Each number is 500 + 50 x the weight over its row's rms, rounded and kept within 0 to 999. Layers, rows and columns count from 0. Numbers have three digits each. The size before them is the row's rms in percent of the matrix's.

# gate: layer 5 MLP gate, 512x384, rms 0.0925, rows 316-361, columns 96-191
# up: layer 5 MLP up, 512x384, rms 0.0948, rows 316-361, columns 96-191
# down: layer 5 MLP down (transposed), 512x384, rms 0.0913, rows 316-361, columns 96-191
gate316 102:458495556532519501454448472469445542497418480418491447508542563577493429486453451503485521414461506429452455456509549454431476444480493412626564470427429552545495435460422497533520570516495596541443546502487539428448458618475524553584488516601622476446535500499511429548517527559502489555
up316 109:425524435510468489488520620494458511502520515540511521467480527424512498484433525460553458550453554544478528546473355464454561491507507526431336558428494563473503463484508540511509533461515391473483513460470421528523490424492486428421421471495483558602576458482473477501511456541541572558
down316 104:560493537464445494458459529551538458519508538477463458531465549554471597505436522567447527405506376478480471545534525413548514538434425493652622479448497530482495530479480424522564482468518613451405521565519563565565453529442557542560484497538611417520531506474529584470471551439583489558
gate317 084:547389518445452478462408499508440435473536484522469597545552487467499521417462633481448511464452523575434512525473469573457516508570501494487471521546523549474494543462480483540476518444507609535489507527609517586461492502494471547547547487477471498490463669568340473511444584503470555429
up317 079:486487559519421480511630552561489497482478447407472582557586507413486532592485569470474531554554390417489399611546450456476507567484458477452439490430557526528443570662508499439453485518510396482398495396509529530509452508531482553505353533531548557532513564549537505507426449573485443516
down317 091:455437389573597463516522498447487436513436557511549448532425472490554470508562549449501497511455453473447480573483516556506552494520510454541438519562515544434540458553525458487519651457460487517477498524553600520574557486437489524508475447535483550526442382519459554555540543521419581499
gate318 110:526470480471626533462547551495500547431542516543508455496551504511525458500513552569552544526548536518482488477471561452479519434502429506491550505513559494496398520490475565383537564497469465458410479478492536517432490510585489554485493565446520566446459558537498514563398484534473536474
up318 112:566553505611499510576524510506502438504503455466566605440455538547548428500507458522403566482396479490519569580584536548557502572543468445552546515488533536481450458482548504549450423530474519565577398615569449459523544513518432463538514536502535461472546455508462561514577463452530527433
down318 096:408579484557526513422560564475477538452473509482536473491470510523415494446523519645474519454463657500522390444466580352484570441547469549524509495485432509486507539536461517386547479517468482469567561517484496469409450513498512532429453540462479611500528518474540485497489428554410558505
gate319 101:447462503434476515554582546497411530506508509573533510523499511487500483498495590584492456455455584554472567460510619459550589452496548547497576476526527510543486488529465421486468456492414591498596425525481542509424541460421510533489535553516446497400490484552533529431537494535572550458
up319 111:421512544466388469533491529469460468493493539562539503567520498453548370453516522495563550500495549552542481518496600527483492464439549525443516499457608520504534466387463436500546483467400490480497432427574455639486480459441510543500453570503478490490488478530526505432569437462540433489
down319 105:513411568483497593527524520452513529484518520483443543484600505516412411557547412534552433604489481512498483482579502547536444505505532555514541432503518437467437455532571557570432514506532567517508499579587549480507596444479426502499535456404620436541510413555497458583510503484494399482
gate320 105:556459507509482514513480529448483481535503340536539435486546613497534427481632534524432564460533542543498500414559494519451479440551551507505468536401535590500418487432612495503466513537362380480521467514515503462432429481363445446440521475516513455464477484515444570451462451515462462488
up320 110:485546420532479437513475486501468541554429485446400432474510325472493515519481481530432467429495497543463593508421484475550515429464492476530521554478538439464478516479517465361449490482527527534454546576531453589544543458632475517408513442481426590530453518452468543488428497484600485491
down320 097:571479482466535502542551528486442424460571576469517514471492546525531474557484498514491430584590483589514556467535480484532462494555607425555536462439535472521429481528540341491527598586504501582524510471526576546524376471534367442557574471571508476428475510477487519404495477525517435512
gate321 115:485510519544519478512596494488448552492550539553565458473510466412514511438456554442488466574473575489494590482521314455507515482437542572397493577590448495470536474502476412478462472521418439547545594586409473441530514597520570482446600497440402481551438474469496516540454422520614498537
up321 104:479485584466586512548502533508501554451503574499485537498507509485446475569538576487471560568571504601413515543517427494570537565525543443446472489424527474485511508430460430554510510476451469558417561557548428533409484500549481465524549587442474480484421548429429506489384416489492525403
down321 100:488546514425630499485450442432474457505522457544434452467528510525428389432547471573538408474490549435599472491448511544519514447473444412455521452499502513534554586569462490485535502492538550508505480405467602509501655438528533508486516470477378475434590519496511624530500614474494454512
gate322 088:506591466442441441570423502490522483427613488497587518409569600452496521608526474452498441436514451469512433523491497539468445458528496534467452497543478521495459587513535419439493473470421418424521550588519497544478509544564363469575508520474476497536577518536504415537538400402554428528
up322 086:381613566488565557516500522390532483510459492473446499530470480564488468456515507525529566512609529527538464436561557523536512485503527603562477524485525493518506426489518534514476537472543465430503486486479567466562485494415500495405509527479492463461440468483479435513504520504451466497
down322 093:482435537497434476512478538405510518473411476577446520541427498464476393528505556467508500527590492534449510496453457568508534635567455544526559561559542497546488508456448544524512560449581518569500384502399542476557634466529527531418514510527561528421503537592574496438430541510554527507
gate323 106:503451463554480560490419490520482433561525555588458576533620552516644442489506507389521434514474497489406553439434465454527451493487517513458549539513486413517504501522498514518501557498459559473547518631455488442492525533525440482552454446486504468511439524546446469473350497462434566518
up323 103:468529591524469526521514530548455527493516450504453448450485480498393515560539425424543485523504553561544492523426465497490556477465490504538489464561388469445514541470444410472593551443487575549494476537490463528522530483518446458386523504414480525542550467455556587483485455582545567500
down323 097:520476465483339496490452472463550494499521481503405482482487398504569550489490516397463415581488530504418560500565499459501515497577459479462551491560423557465513521448462473422483443587560577471427571471448520506514414485497398485499413559517532529452429525543469499425413483530498562521
gate324 095:503510498573484442513530471516506459469539488524593606493485454516562529525562565566483505533602376454490500539494488490560489458533497457524501457523490494455488545529555567512486550501443464518552521510399549554490537521539540410417506549498476444480534609620462501486465436460550406544
up324 095:459478570383545445459453533469491506578483458461391435516434471444491435388507471445567583499472557572465559467434562456458499555492445421495486454464461415503416492471390477446504520522457585505386519531566539449536468502551433582441542509596406536480509496383505531526429511464490488488
down324 097:521525466481504454480567475529495471374600535544531453504609482484521473602502452450445587538418559515486457588552504510431357517523493561443619528506515506602512505474477488508537558504503526558572491453504525478564493479455399401561552467468509468541395451428551545503477610499463505531
gate325 067:504485432438526479497499510560640439469445538522566452541458627475544475425514577409538486496546459497545502549447534514500472494481462520516455528471483451513446459548564575399536485494508543584537459461500499494571487513504571502508538511533528525536464506442584520607501416463500446434
up325 075:458556516539555527527521460419460539444588450473539352441468533481490412524421450463456545539440521523441537517483486482496421549541413483500420545456516515519476522618432490457467608466460478490483628506502562484486489548531458579438473403515425452517517480557539469496441531520462537579
down325 071:431617519520525490463543548517376516437475528486507414436465497466481325505497416477398430503498464396415501446511479515555527527452669482482516505498542548537535482577487538524500474475496467432481504480563546499477476528525529541470470457437444516417469411508454521504455451468501554517
gate326 103:484477473565458546518543464564405554589568563491459462488422536590546421456541562484486430484601418480558394572513598432466609534528509583518408541524569598470497565462516473548480580529489529485476542462551461434437546493471499510495560481493431630448566463543442428555530379506482525499
up326 094:440503596506514523474570432565501472610487487576464476539454528492579491422416422511531456524387528438508466473487470542571545564440481471523485445527482483493529498486514531532449501460457459461451465522553416456523564557446569628517481446564526564491577482499537435532503405519481515463
down326 097:563475500447502521452482461476468510489562547514405566518552430497504518542519458506567483543555561591434483465491458525570488543465501419421482448485459509536478479444530431462361524601586420503457478432549549590519459504478490453563527478511604482462467504563515491430451509350558478480
gate327 097:467460502540524468621497535601451533518504559537453481494545481527478497485472590554555478516460456506511623481423458483502500492490474443462528548476403526454486583458519567433486424498530550570479434558458509442526535551601511494490546497504460421536447532487453459479448463480564448516
up327 102:416483453501475538586486511530540590487517473592528489467507542381482481500507618492478405542530417560521514573466431526510468466525479497491471611591472431446486516489509429514569562510527534490470512489498392531468497596478503524515529515462571533468470435486567559467387572466517470445
down327 097:555514524451546477449428425552549482490508562407544504520455519539498513542488618573482498447438408491397517568572588580509530505538599484516456395521499452480590573484535506451525521483482502494504530500608487425375549490501563551549495495482486437492575476443510504470493475496434593390
gate328 096:540416535558566509517514507543464485521560517550476446564464523494448579455493564518514505471463519475436614540477465540522620555440479405488531459508451493547569537515425544408476414525485565561442473424571557504425590527536490499555559523494466484588462588453500431530529581532456550406
up328 106:592421491552526481498519512501516610550531540494457472461588488504654495434561503434552554472514477477526475475605519471506577493439511453487444536623467556469567442468483526412475497539497528516528500484580526435528590492450451580519535544448546508502504592536358589547470432483472477476
down328 103:474378559523509579510437481518468419377502518506537454519578608504493507543488499427433468442470423438518505446522515447434444483593556451494502514434496432485488493546480434509507511451511507571520548532683513520439489487549559452587492511498415527603520593490530465507550458518507546487
gate329 093:490477457508449452478512538517492575502447558463533526495486540433501436542529494477538493445574515519522456425525455433490481454534488500505556547399482516432527543488542555570534497631485430469519522494551516515461523480535441452373579509518436501551566476418354470535477462532524477444
up329 089:412542568470517457447459565468526532427485503502557470541474521515415592531561569474452522583594491553543413531525406417524537531425505505484458496462502439462449471528483434511550476584530435457510547549544469483513453447514521568532518507479455500448454581466539519481418567416514512458
down329 098:421505539626468566596514516535537500498489523435545446490396472442493515572496577497485632464552459525589541470577445482548579528504463489544506464543472507503592540514526546559554529440501505465435495454508428529526420437522475506530501530583488520512553521463482486478585539499537582496
gate330 091:430494594585500522422528488443509513528544453467401587487540488554477479545533536471508519432530436503456444504502512535399617482518535532446516450499510536447523540485464549550438462549458454485534444468431524530554543449508485524452505587502543508483553532455418471606494487459507466518
up330 089:491414548460559455554441542546478559537486498506497459450543529537500450488470446471498511571434607623510478516486427455472428577437528436527419536566489584561456522550539474510571535537460450524507667440527492522440456529521472555541454510520488398579466441433491579440446516474449550552
down330 097:452414564475485533406442546521436484468515489490413510448560451499458508491510528451522517498484519491497429519497571495467548580478484489476425569453529467461504452495513547572440515406566493503440455495387433567523453448432492516420489488513601472550522556558433473509580499482487487491
gate331 102:524484490461527499545484624509466558426545501466486547530478500456482528514536515497489516474384523456555522480494476463565415500498535519553527551476501533502493493380498465467500496465537548540549438496512493629525430507408562573502543628514448575539458561458554472531486554543539407531
up331 092:515521539492548493445502522491586541411445442518493534516551469524466551525497538540553505471405487411527535482511407502495488531499630488423462534538524547501487564489565418617487445446461508506496528463527490590494505510400531528564497563530490543596504610499519512513439476494494522526
down331 102:501592554597500516555426500443558500519419518506515458542506494558512544495513547521539461512545498459454546428527542493557469535515502432513451493552397534513459483511529597415541460551510510538481524531530460555525527507508506503491482441583517527473397523585500462536459498431477499559
gate332 099:384473598473533503570529374488496521448598509482521502525436528575473497460393476428430440553631458473450508428487430526494616531556493477449471526469462565516484597571529528474475466638517483577403455527535491509464563517477495582506551581547433402482484534526476431401319503528571515472
up332 091:546519538474425427573555502508529609511488538483408491454524474524549586455422503476572512496427485521465501550573490459447576478487457451544605540536463541517485456445528462424532525436463567533495468425501478509532418496565420536514493542522532536516436615565539515524476579497507470449
down332 101:472557503584535486439484509483461480568581633462498516452395520472496403397497461416515428524559447593473499494501482436544478505542549555515572445505542503529469447592474456561460479431512436509490561416267556489467436454577459584549478535589485522499489552540558445508470493526540342430
gate333 098:553549496377551490569460495473501545413561493460425458446450488532462474519443565482491418425514549428494523512436527462580448474580440442510565536467509595478446451464522487445427487539545535463453460452616459498461506487478524391591617456467501496508448543453544439514589451520483503541
up333 095:491446447503494488455516525426522485490525461465381493515453371461650452533503589415432397583459451534504650470425512494525580471496499500529450576479467621542440468510451486489477439513510533445468529491588404593511505412581513405510589473463499638530453508397463504570546418505617520424
down333 099:513523482505502556527483473420498469520512511495559511461497511598522460526528416587552541456462518445502492510483526504463505460453602629545511415543484419444512490513519583510475546573516592470604491516376564483492610485470422568424411504502522462441566436530463479472536527511423477545
gate334 088:559428536515501583599499496513536560585570548530471479599485510585472418500549473492506514363583419519456521489535572549536456508493619539526495436521493513503436518428518486480459491544424529463504529577610568440560465516433497477536624529429581423442571473486481393502493515469487430573
up334 091:466477566530445490447535575502554425499518565511589494456511514410547509483450483553512407617341488526498561496499548367499570565470487497492462530438431464483565415542540548476595559462453387453461481466371423552487486464564480495422462521494402499579531501488436471543452516455465452500
down334 099:447540486616468505443437511387527509517540517493571466467400493505521462503533537405505524387488503511459577523551518487633420430425504569481545535472523541476464477508489564570577420488467500466525523493490559463496560589563492477474458510457491571455483431390533464493479437466377475615
gate335 098:465493547505497468371512470451504500494492427466459432492527497457485503479468492440510466498564478530492500430580539497520525430410506501427526496543553413510529573483467522470502527432512460474533587510503474485495521431481506457493506502570524500443486561521517420569482477433541431450
up335 109:504560537566520505521429452490459432429489485485556437492483596591500511528501500494530472456506391441480592549502476504549473621404559463472512513496526519554675440548430500481500470478517511495446472500507544476470519598503455500491572433470484503501604490545655355490448496447376491518
down335 099:457531455388461444539514564552465506496482388480531420513517354513456531489570456556559473470479471572467445530518483443554448456630517487490420476528534572514476558536467420511575523537445425518554480454448474558451592485510603519447447431479569487457558529492583476440614600440482500455
gate336 096:553522503445549497489366503488458519424474485512393495591498553524508487494558499510566484458535506547544457497422446626430516509491470501523505502497486404466452585492529551582398505587523501473504567545518407486466512472496532563436413486534518469430491443497510602549595570474503410454
up336 094:523478500471446474498554498498532536539569486490503472428487464480535511493438485525349542522463451474514498468505520431443464545476596486474512542468490431628525433462510463529538533592411474458570545478505567543501403579502471456578525484564538487562540401603488473488356531454522596419
down336 093:566551476499619536511456453503484481404468464456415420519514428466418468483572455516578492407412594522488470509368463572431604495476477499524518542493467545431565566486473463527501447545557424411467495428503473492559511498483504510407475503539451486588491411486500552583544477419472505436
gate337 091:525492434400457491453495433625459469421617489467465512455515411414517475436583537468567416484465454470450471575543467545547421571530415543487399566442470544530460460502466453599524519510541410475506481514451543457454504604512520453510475463439529488487484561512538487532508491556532454580
up337 088:504544506504492528501432479592565507479564498429528567485547481496381483432512639497436505571367499473554546493460498574453507522553473489492515444572503558471425470494468530485452471547466480522497534512556557591414516538406326476501413578453479462530569451567466454534449512603529564489
down337 096:584489490532353496522476529501481550482612466462497577496485515595468485444387561494502446488470429501480490522411583509450458485469502560594530544529588441519460441531490447450489502492611481465532490580514542450511490579531495483561426491535509579531447545633577483431528467427533477536
gate338 093:575583439478459458463564514539533481557512493466391598492558571466403524541533626501540454503575468520523421482489502526479451472461465558484447415434416611482490440518477574523546461417443505413502511453510520508396474490536536486476500523505510492582525542440527500527473551491518498468
up338 091:494443431349467464411531442537469549523480496447442518486550518540493535439531555464619488441586497334543439462472456512505439452488552480491456530328445496509529491587570610478401550449492505518480450568504487621517509509507471439483483516535473425506462579532476481488543542484568534529
down338 097:373540491531520468574464485483579481450432463490520419460508411497491526539556530524500540507520580382517556442544531461436524514528560522478555481492572479563555495493555423498397450513503462514523548488410487439537552557567479528506507527503498536543540464471525507500477406557494560491
gate339 094:437478457556511443507590493569481492551459549482423516468563516476558502501502440426510492459399574522474470520376591518497491546473444532545545569508557598507572573423465478480416439517448429534510545475521529515422547462606552548542543480434534490572458503536443437573487515527492558463
up339 089:453480449410481466511552484493529482479431657480427444454508526527444517567544535475503535384475505443544582552555566544485512481556435425498387495459552557567554331474427458418440445565499480530451487553484524483464469450487523505451504461454514449503507548492539453571592514391494436460
down339 096:530446417499478515551502591519500460468505486377501592575547461434522514475544424450512418601457504478504518440527418422454430499574567534485496560492447476490495581550525531567507547465520467512513443548544451486452450561595522486631540533434573487567520522418563472408457540410579524504
gate340 102:456472484495523495541555510491583534447451438554466527465429529493585503525481517492525485503507542470508498405498421568553436443467497503551533469557476598493432397521495499505497555498549504595543571461464539416435554525530575392500422537421495654516462591446414510513555490559594513504
up340 098:530528551507539461567545491469565521506433508525510464487478548427474534528480420481480519457499529505585433377513394444504370469424447488527550509524481528486484485440498448529524519531582515576615657482435511509545545492479530312471502533431469534531479509459431549515462439534564538489
down340 102:520396511409450421448496654582502533544544559437507534563408501535514525543536448500477511445408517526554514573574483519355576455552574531520476496461547523627481531500488518533560524432471511398509489509416480490533480457566528559429495514472465415526476435543526493475462568446478499639
gate341 094:562443530500498495465500514538574448554452502561518524521445499558534426529533556460461480518351539520499548576490458536530542448502473550480515526468527470490476427491513422496471507491508500455459455528462559585443523502354530483350444521524502564482487423468521526503389554392514503548
up341 092:578491496540599513557463511549543456486487535485493519493494531466548457518438528468519449524287583434450533483428458490514517524460454592534545515478551493568589451505510441554462492444550504473505526499493530559550477470394528501518478539452535494422483445415496483479396582423456568529
down341 097:436490557509499530450455508524393537502437405472552501510425490480516434498484484481487472494458549571459577550495593460439521496495476609518475483460513487425531430522537456487469443530601496481498517569473506516474498451437502506508421529589509501578460469449471491542462523497481524497
gate342 102:487395512483479458484577490487464566576398483558513560533558486425547556464551517501507438425566528411535554566534495472530545442586434449471485540521505437553497562578555507499547518533573492551477431474542509475499583501536478431452506440436495461507479538446450504446546508457512453540
up342 094:405489458519557462421594502386501540437506542480545454492535513556570417623524492410444503567446495425513424528544505500561498462492509538521504550466525497397549449496549460543548550459435574457618429498498457556552502558533468440583532470487580543545557553494482503460487549390521461480
down342 099:467523619463571516478455493472475568454363486548415480500454533606524553413546454519550600480521580439503478538451499472517447421521361504442447554556494489478549558464501460391450551512543508525405424489494435455504606493484540468476488540474463488542645495526416495522326477479523567509
gate343 088:478436435385533474487584494467481583473531529443514499514548536479488511517402534352529554421459405444516443472546467541482579478549489468461461475538465487535524477496542468494399505535516503497508591488484558447499557465526517526479462584477557409457493586628503435482510482448612434515
up343 091:430587470496429524505590503522517446489486520505531416518413464471550440539406505548550557577546509572602473489528504549474481454621536437562396470499458466480509446527503562509602470536520512536511543524506413574471465539477477494550483537525504541443522463550375570418534486550471571527
down343 098:537557487560506467435371523483559581492492519564485427445565556614506465523479494437427418503584550529539505473497581421490468483499530532479438469450508518545501527586386481471451448482553487391501492526493545545565487545462489516490420426459581500486528582515567558445417508518574439491
gate344 123:574468443439491485436420597525533458519440507629496428487393436514458459432581535466543483438502432536466498500481489440563540520514538526558423506479538527499514615503529556523480527522551565573550511547484557456521419482578520372475539493495491601494460453547534485527406566602520527431
up344 130:482485515466481514471480468473521507540497528494392562476525554496511458491530465510419501610573463468499469491392544532551530467518503445440543493521534419531476530427512385487485503609537535576352441475521474528544505470449417492437503469444547445381563437407531520468514521536435533481
down344 104:509555595505354509584538538475428501469485512454444577553436534499469551529494525447543512564490594546535427449485427572485520495585399522508490541477456544523501487409481369606443538457479557561510546541476489537490547377574517537614538551504460542521483484537499588406474397526468479523
gate345 091:590467614448486495428524509522395492523457487384517465482474406518468447505543445455527504496493551503503529555533451494347454554527522488570561425550401441520410541518445501496499444512503550507487529437663488464537587533499529433452514484531419461517492531454428451482476485395494528429
up345 100:467506451527403480446468496413508437507522503531514458492523510600504497533548588604519516376534414489492634610553532475495497525478465454507567449558553526547483539481523461448482515563522538489546463495423452519458458530574409559436530455504516524381407454522536526491571401479465482492
down345 102:593566542493524507507485493523513462519482548485486510495475526434592504558548414448465460489503451583519458510426545604514504500510496490500525527440494483443493378467557541488476540509474496539497465464533548444531670478544636531596530441487489503563466494589544523464537425411429562451
gate346 093:545490500538542464481474460529568459489591520621463406529520534476480461551448538592474482532470519614465610452474556659559357507519443480456407484476532539550631486529435485476509501400411589480542499463469508457535527444602520507458569452502495517427428430426435437471482526373478448501
up346 090:524496409395488443532502574503523510554506510547460442596517519403569495474509524430482499430506501573467535561471522480520453530427418465481472458442535493531485460483428430448497445409474512475557533486477450430634535439489497471484605499505443467542502518525501554498431444479442459495
down346 095:402441479507500511513452453446506583626457489457495512469428492606541606524603507496533480485493614404481541460486487562537476466526609421467485383514473556475609497388498534554378561465456580537453444494607517522458503491424486429526513536512424529478461493488521541508511582509482569447
gate347 110:493526531406421476434409475532536470546514421508452449563446544537464407465493485484451547408482445496528480562572562550423485437523506629462436433514549546600433542436609411572520563505484463505501519551402527511517535378519497412489486491536508505385391487539545528493504512539618456582
up347 096:498544518521491490484454430602539444545587445584556515536429482488537417539534447509546477474420506467413513500563536516487525482475442416467450414477508421530536524525506493459481514626490436508477541548443473441589502454533527524454436472603439520475513434517437414476478406485483527559
down347 099:503530466493495515489548474573449490426535463602496511357550484533543535517513639494528554509434476545499606512568422496561549592498438467537466497476483472522495468557477613478544503541551432527581477476404546456450355509449510503546527532463598520533480518582429442496521539514490471400
gate348 128:438539527509499500539524614503491557514486444521425565537510524500453397455520476569501556440461446488458462545448477393436470396647501551409505505488492425574459546547482502415604433472473526428484473528565452593617479449532462379484465614492455509502482509488433528524461416562587462471
up348 120:552541510514476471557405603442577429495453504499465495477483517539527492478519558595354524567394502413530564457541424420560532569609472584431555563442439425494538559495567483498516488409539506451454410577518532521658448501466599497462420561480505535536493530473436577449493375452570508449
down348 103:509402413468433404501524546511485522419462510559506515451413559623553487505429504511558412514462516504477476493454556518462409426488536416548437532567560515568487502492523495529555503434494484572487469466548533524491433417523565416426571510491518594479552542481558443510601424624448604507
gate349 095:497452502449461465546479512478539435542463565513548517477500516472495520526475469514548489533524489564522472523460426447536500415464512438507485455556589575540434509502510433554511509514519449512484443500515614489463541470435468536474514559505484476523435410461511505549396458607407463599
up349 086:528452444479501495458551480505520469536525580496545579485507504451483516455460538481488515499493526518473447534523469473497452483447502496497438544482563393433530530597533485552589439458464365446437409602497475520569495592425534528475380580518506470496563502511526545445469503558415393488
down349 090:414504483452568440507599429488540505554469523560501528462478490535538564480484510400478393469506415467529507491471456504475517521502495496480548498546434450470537509535428550537532506451505501561469573380487506467536529535538449406583480501493497469511525470571496504501463519534535468482
gate350 093:415439488471525526525519471492567527479500494487475438562456454453558458527499550471563514474421514530414510347528556535465525498509491551439474516607444411474551425582475537427466475494479517511421470589592484461473470555530609536475503516493439520595488561469433479431491468498500392525
up350 090:436532515587448500526488566565453501453495533566589491540518463424499532513624550530502530528539477516548591511552486475540479507535445427556465475544449500500356470518469545461571479459522523482496457539457398627503477480491452567624543471498515527502516553509478495526470531560398436528
down350 099:483444615491428481490516526544546517589390526478544569592521507437463530488506461480503596496472462531532511533556527436502573485422554507396568511481508447533457415509484489477420562467537442499490500560534453531476563468469530510554537577560528510503514546496606497557470504480586534578
gate351 123:514507494510545538503521473423458489422494553412449550579481478425516533434493480519546554441533545567576540506430438610545506582478517577436506484443557518452601433423515511497480522430455493396485433530464455497532455418433481539507514541496568533482486475538528397528560512531388479540
up351 120:521453535484445449494512481456471476468493573471430523527539454433482566502523500437540510511525475490489607449473431524504515514422481585433602478462603506458519421465514567437466473456491554414400356456584443498518432398413477522400554600452529548480538464535546425525524552550416474481
down351 119:443439464491565439506652451467547537384490545505451487414421482570552542546471567453425498503456510518466527527611458464458468550475493510483482452559489513583546490554515514494516486584505568489564437454460558508562628568450492450483479514491456501497566514379500505593599477490495533551
gate352 096:542532432430539466557514539425446556480512502472562531510520497565489554533513468454522505486476463447436539457568522490517536439509509522614531500423449469447448437391503592596497600538514585406528555473460484462455471575389484363539514575426499462431453522498428540592461549456495532582
up352 100:501559456432481412536615531488489494445474532484503542524398551527451566493593509494501438466465491499542528579546550507532475480404498519606575550479492577511528586574486497465583491447515641400492401518525480454508496429403535534499536604469582502467509552464448551487500560517493527439
down352 096:485481535462457513626498511523569519494502501482547501506514550519457542547477466470526496542536563412518515443461555528442483541478479470450398492513534541549433501552507578432550541547505439605563522498550627511485442399557417454555485525477552509566515534545545516464457470407454496445
gate353 110:532569560478565480516489502428481526455489425548552468495538550537472468532495482533548468515518530546468497481527543424564500589428533438431481531540443519458401471400378449582447462464519501541435465589564466501425477539495501415509492484492516455461486482494492527506472566579512455568
up353 114:458492464463508525613488439398465447559463365510529527523466523522431474520592478521486581545447564512532491483477483431601397487500482497409570567505504422457463439470470581505531496493541478457485452576599542492452493530516502428399394543554401491432403532473505482532429445448468487499
down353 101:526537572534489513439444438526528511545409481498498476497501523518494566550516500492437467559479468517510485416580430499520638462541372445465513513553504548434467515536575507536477485484458549500553399510482362502450599567452451572471401451509453460506457479564407480476556600589549525388
gate354 104:502503413552459503531423453488532521431513511546407487552495462422586564437462490499503444471495491549458491380517457486508526489478442532495540499508420499526539479450447509426439527433480488533442500483494562574450583470477515520445432547489518463395527496461494521397524417461635486457
up354 101:479502478581582548496477391476443444597428500479441461518498563467506476543431504520568561522455441488382463534486517527456488588580519431499526580531498502475499560421514480438568493441510462497454522462419531519486472420430483483537495484520483523441437498529517461539451484592499512487
down354 100:559552564423450507470474474537492402423534499450498519429536480462459472534513460489571474491470483506426438477522460485565475381497520527606453510636558541512481450495461458618512553513493490476468542501541438459456504544573526533508437555488556495569403479587478570465531455534528578525
gate355 100:468592541512517546499497443503497535445530519442557526516504565547515567534499495483545610486524479457450507558548511500555466481563551546537513518407568502504447572518506469462490524449508395507502503550502564441453451521459573607542473557464523533448480465444464440514411585528449517525
up355 095:556408418525507354499494448533457501511503434484470491597474446470542522500532531462535570527469555590448540517464474512533528549417411411457493552494440511418579473395468545514514555623470562514504520385509404518549524515436543463454564466538499461490511507457609648473536439470522441456
down355 101:521545500424390470587466521487494469497423464467474454463502421453555490472481515561435458655509368583554476450484510559475572549523538480461559488616488465537475564496517389535584478558454497492487498526372425435504475466565512455494477546479496462537498499529517431447563604617534470392
gate356 091:441509485485391496513489490499532533456543398471450584417541500613494517493526509563473561469519557517509515439541407513484444470485491555451521418403494470573500394519436474556551526486562556556559490500458480427476520508566593538517501460497542499472477557582473547434511545479536419490
up356 098:450473531533538464523516535501559427466517458495560561395363534643539527489531431538420595469548511457511487516499501469464484562482444485492476510570452499491483482432573480602572541416491470505548459505493431480565559580528559547456586526462545477417606509549572498476561521605600464573
down356 096:507467432457439518593448432467483508539451462499468474469530511541572538498456399475496454523464459472575466497516408524557420535609445446503506547490531443587506413482444490540467552528522516537572524544449489443569441539462505504427551507413523425515417464552502438547599508517601515448
gate357 092:454454486514548484475526414432469443469427526496569534518490409598494516477477518453491487504500373506512556481558637447513547490578534530447540586416478431543402492507470536453506511507508505479567479413502505536411500490558486510522537526443439531547522479637526489546507465569591458349
up357 097:554475584446495534457586537483581441477505360475445512518539488466515473523450434566486491502630507531578528563465493579495449503433504487526556357502496454464495529463576441555483546420432502487514440487461455544491453546458485559396442394552557471466566434482506409453550549509530432549
down357 101:518522475481440540466489580476562528569497589521519558483441509428471529610512494526540494531499507504461434466583477472534485601476518529514599489479450471521494486568562437473507411480466600508518587540505479493662591464468482415630457375504604469504537445459482485558418477503541497506
gate358 110:543472525612459451478493438519538551542496570455533518479572504558554495534489527519515509385487468529509501512414443555416494541531540437532561407411504505528407577504460601524481565533501599523523518503527473560504495465561390458641515555426545474505397508535522502498514385456508400554
up358 114:502513424431458503429528417490553573512387531468544505473530452597523565503534545431532472525455542454447486518463525421459538445569464432556555526517457520555498503443582538598487566517470582453615489455412595509522470563542426479519478528526437424433530479442464515507558481460573606495
down358 104:513548504406464502520535614538512452459540437491457542519504527548557397438527533471524490543543472575431450466563541521526470436526454508453533505502480507490525423490560434551487635509513501510575465507462467395528610514521583557412474516522453511445532543563441534494460501527522535452
gate359 094:544432480430518476530511486445512537490462409504477498549458488440538508488450556500565421480553516521502540498459512375620541438450383492486476498459514560508518514518524473468596500429493442501561470515471500617496507596524464481479512552494505546488521441535608475532435467441488516473
up359 083:560586475447509437492457512469574541495379485548366548532492580519436490555494500541487462455381466575509598504580407502525505483487574467481455539528493484560485509486445575412359492564584497435442536437409504441536471414422555544499486384545544557477499514511437605437516556600578498530
down359 095:525508465543423490516490528483527457388500512390478520488430524550478448551577489453497588510425509632533491498493387501441470567528581426585514489518434436609456500580612506498419466518540484493473453434581563426557494422461555419473488480446494420518450514468502596407531482466435489545
gate360 086:567525458508445401563490535491497475501422541489468520492544543582578563588421487532525437438496496422611541531444432466486477503471575447518518472514445458541502491440520490486477487527478514537498547580533499472474480458546479465555501558553522513511439506552532408527470515535600508489
up360 094:521487430520483506522447495494487537498479488531499423506502582506365488517519480520458536518479557509455538430529497499492566543571441546489454517491473634471375477441430457527442467522562496489540555523547421517392583482556526478451518377374440550515405487418498548515452495463523516503
down360 097:413491546446544501539508498500511475443478425496487573513612446547542380505523500458507409504514454491390440458474516529428567487506484551471562410639629460521610505477481490398479527591515520493589500465416556457504352478496532494469500581455580497476422507524477438427527412467508562455
gate361 094:474485501541544520566476460485454523446439549477577562488559556451423611520470487481600565509425433482534458519499498530507403494597468552431460454486514603493511424538530469461506517480569478436430502470495449468546557496426444529520425534586529561518585489450432385406469478516554516439
up361 098:471522617475481507595567487509464424376538493568511498575482536461516460489465499526405521452426580423492458572497530506469523481443542497488483530432555578550530412506537537419515522587487561580516623464562454480604461577455479489498472441519531474556485457512460408631559505435481426528
down361 098:426463495550426431551494470488461522334476382538502477491499469589532501447555561430440424485438608496485524465438438478458563462542477550478501527517393441544443530475499596524517483466526523583553547471463482472516533384421543535541505466410515457580480468531507431559482593500475471552